{"head_dim": 64, "norm_place": "pre", "positions": "rope", "parallel_block": false, "dataset": "wikipedia_en"}
Each number is 128 + 24 x the weight over its row's rms, rounded and kept within 0 to 255. Layers, rows and columns count from 0. Numbers have three digits each. The size before them is the row's rms in percent of the matrix's.

# gate: layer 2 MLP gate, 448x192, rms 0.0733, rows 428-437, columns 0-95
# up: layer 2 MLP up, 448x192, rms 0.0615, rows 428-436, columns 0-95
# down: layer 2 MLP down (transposed), 448x192, rms 0.0638, rows 428-436, columns 0-95
gate428 109:108139098141108138121106115130149140104120137082179124090069156095151076125151114112141106113137103136132126116147156103125120145137190155159142131090115149141133163123153127151128119123116099113146129115175132104106117134122118146092183118115154129124112105102158115130097150174126187148
up428 110:083107121142143144104144117120137091105119101133140162111128129084116118112120142156134116112109125125144128199171092128138138148098080104133132122140110173116154103122112132129123153137162154139140110130126072106132121096082122164147106098142087144155100096107031146120134128116103130150
down428 107:106125151111099082136103122120124148135183106119149147151139155120164150163096095134111151146162156138161133134122143123110141149158134138108132129082088107173133166139088119102098153120118120118073125165141164088131180132184148148072138113078131156137137110139140119152149125141093089109
gate429 090:118138148120114127160116126133159075099117139153118112109086118121112081148159138134101120104095185130106161149106133139110105121096126102153160128091083121103149128112113151134121081146112090147112127118152153167172165145138134140131127133118097152119126103123133118108147108103152118129
up429 092:179142095153094106117094122150133138132131114103161169093186133119113128148127133108105123122097148148117113139096074118096152124118089131158160129122104133166128135157161124174169122137151120120109136132087086092109076123137128141108119105101138172114174117162084130148128102129134132175
down429 093:143118148130150138158132146147094158083140122134080096131115093165130102162142133125138122129148162162150116098108132119117126142146113165094061131132164152101111118140121127123125146144142108107144127136130136134146143082094103116080153112141177123146111142081163146111117151093104094122
gate430 096:112132113135107146104112146142129116122125112161143126118129132096141105092113140096166125120124091107150109082138152096128127125141135148110088097078085130125133086088140091104144156108157104110124154124137185111080078089159120127108148125103173090102094135107107156148124166131105167160
up430 096:143163141135106183135181134144133117142115123089123152082066120164127086149114148174111162163144148141128141138136167096149092148143148093129164148116140123087106107122154101130189140101116147113133109142086111160131133121142119091122126135137115154137144118131158102124131139122096147136
down430 095:108081133094154150092137129147137187092139080135124138147132116136177117122142100088103132122136162138113131151103091147125103125161129145157105115199081152071113121120108114089107107087150145081141142141141148137114172155087106157116104146108130137126125154138151137128134099088106146132
gate431 101:112123086134100106112098062167109053094075118117151158114111116086101147131139127109156110149133104121126125122127149086157128137147135158101103101120162143118137096138161117109162132114124122103148134121130092143128056123134154106134131153087130154160136154114141121150156140129175123146
up431 108:134110110111096090139133094152146133125112124137134126141134152099118146137133115138124137123155126121094091099167114113146111114162125138130093101172106136103162130165131162166166111124140118145182156142156124092140125120082133117126079065155165144110174147146119116138088108122164120197
down431 102:104099124130179168165170155096108148133174107128125173139084111141169139076126149130139103168136125089155100125114124161156149103154137131114122101091144099126077169115127102101102149116159142122101115121107146126134112134174154132117150115069189110117121147133155157151137121110138107123
gate432 105:096123112125109143140154111146180161108088158121127125129102126141145122144110116097132157136152095128098152171123177102105141133120110116145131145126164138116121097115156107100095128110162136140130101120155123141169064132165165155081149091112146113129142144100150133147093169117193108134
up432 098:089154131104134126150157144115152119140120134126140122118157163107129153137117101145122142101115157151158137157116135118098133116119107162150119082137190127182124155124150130156142132157132110140138188140119121110093134158139141133141130148131136124146114133138106129150121119181098144190
down432 102:131088137122072135126120159111117143126174071127101164148128145144119119177087146106129131115111126099132105135198160130155126087135140126116165145102124077142118148123069143128121105142126094118120129138176138114123131109088177140125163101140110155102126117128122125160135127115177081143
gate433 083:149148102155136096158097091095163114124124153138136145128128153154100152179149109143084105157143153104133156135126112191176160118103132062089114157111135130170096095114159148152112130082132175096073115113149162148135110137148138154110137117123129124120124163146117099078122118102134101117
up433 092:132139120116137109116150155121179191104174127113109131152118094107150108137133156120125111113142109111144168105118114148083168145108137150115128141101150139117097152094127106143131111108120115154109162118130095152108143123166127139111095140090113149125140142093121130126106156112149069117
down433 092:136143092179117137153139118109122135107094120137126112143166121163080156174135127149098141126142148137149152100105107137146117088164144133101128129134126130146083072119124131155131091139136115083130125135098152152130130109119142137086120088152119154172132163147131056128155126116139103116
gate434 103:117106156135105110101145131141144127124134137137124126165135141093149134110125145086152121144162074107098090123106123126092127127119166137129151096116176146138133161117135152109105074119145151191104083123095160128134136106164196179115127132149147107140172113171106126133094166107100158099
up434 098:132132159091121115150140152171137110123118145116115146119135107109134161163144158163141116124160093158150132078165137132132116138093110126101127136144132146106117120109120052128110114131130145120101120126156143160137152143148095109102131145107097083109134152136129141102113168163121163151
down434 098:133167114183051145135096093174121124117103122140091124145110065108124119080141105118149108118143137085084097123094095158158114143108127155144119123182115120131157152149124108123142143110129131183104135173128131145106089124131126114102124120065124167132145113120140158118155137097117155113
gate435 085:122147101149144094130154127150138123120109128113123128101133154111140144132124162101097074159080128122151141106126134075118168114106102134102162154108165106123114159101109109123169136148160133159120080115178085123102111131145175148104137146124104146115146107091115116103098144132098129083
up435 094:110136101126118111124154133095140144140133116096127109131172104135138107131142086099102130119151097145115137196104137160142117125157188124105163130127147146145117143121121180155166095154153118124083124134114136080112152116154139104076109143150099155113115111150103136169112148115115116140
down435 095:107144121155115135122077145108122122177131175139097181152139120161163129118082104131100143101152117112124141147124143109114154117109119152090160151138097112136141163130156059138114110108158149181116103042116174182138112118137133129102133095132143106102140118128109139146121114142126123148
gate436 101:139073123151094103125088098115168115141120140175172107116106123118090142151136082077140146097126149130116094130142148119111128113168089135145128118130151125155134145142165126136150110101122142085149160118150141070137071157180160133131158118102142127136145110099099141159104125136160168137
up436 098:152161103130125121142114160131124115098129119107092119129157138130093131178095136152162162128162146129113123139165127127098121130064163108140170152064139131114148190110105160173110129096114137105119140127121123135123150123148072109128130140099119150159132077101108115147098086112134123133
down436 100:126092130130112161137147120129152119091118102130139078134099100107163142102133080106097157097121118170127135169105098143152112148160134116147122158179108130097119118147147112126127100117105151139179122109164124105125091142066102157099192105132085130130112138115146151099146188114120141138
gate437 096:096105102115116135124134116119127102139093165138125089154101103131129116113183106129143116175131119128103157151098081112101097165153105114138156158102112167133092141102158129096129178152154155144142094114111140100127122179186099154126121091134117148135171094101120104140128134105111173131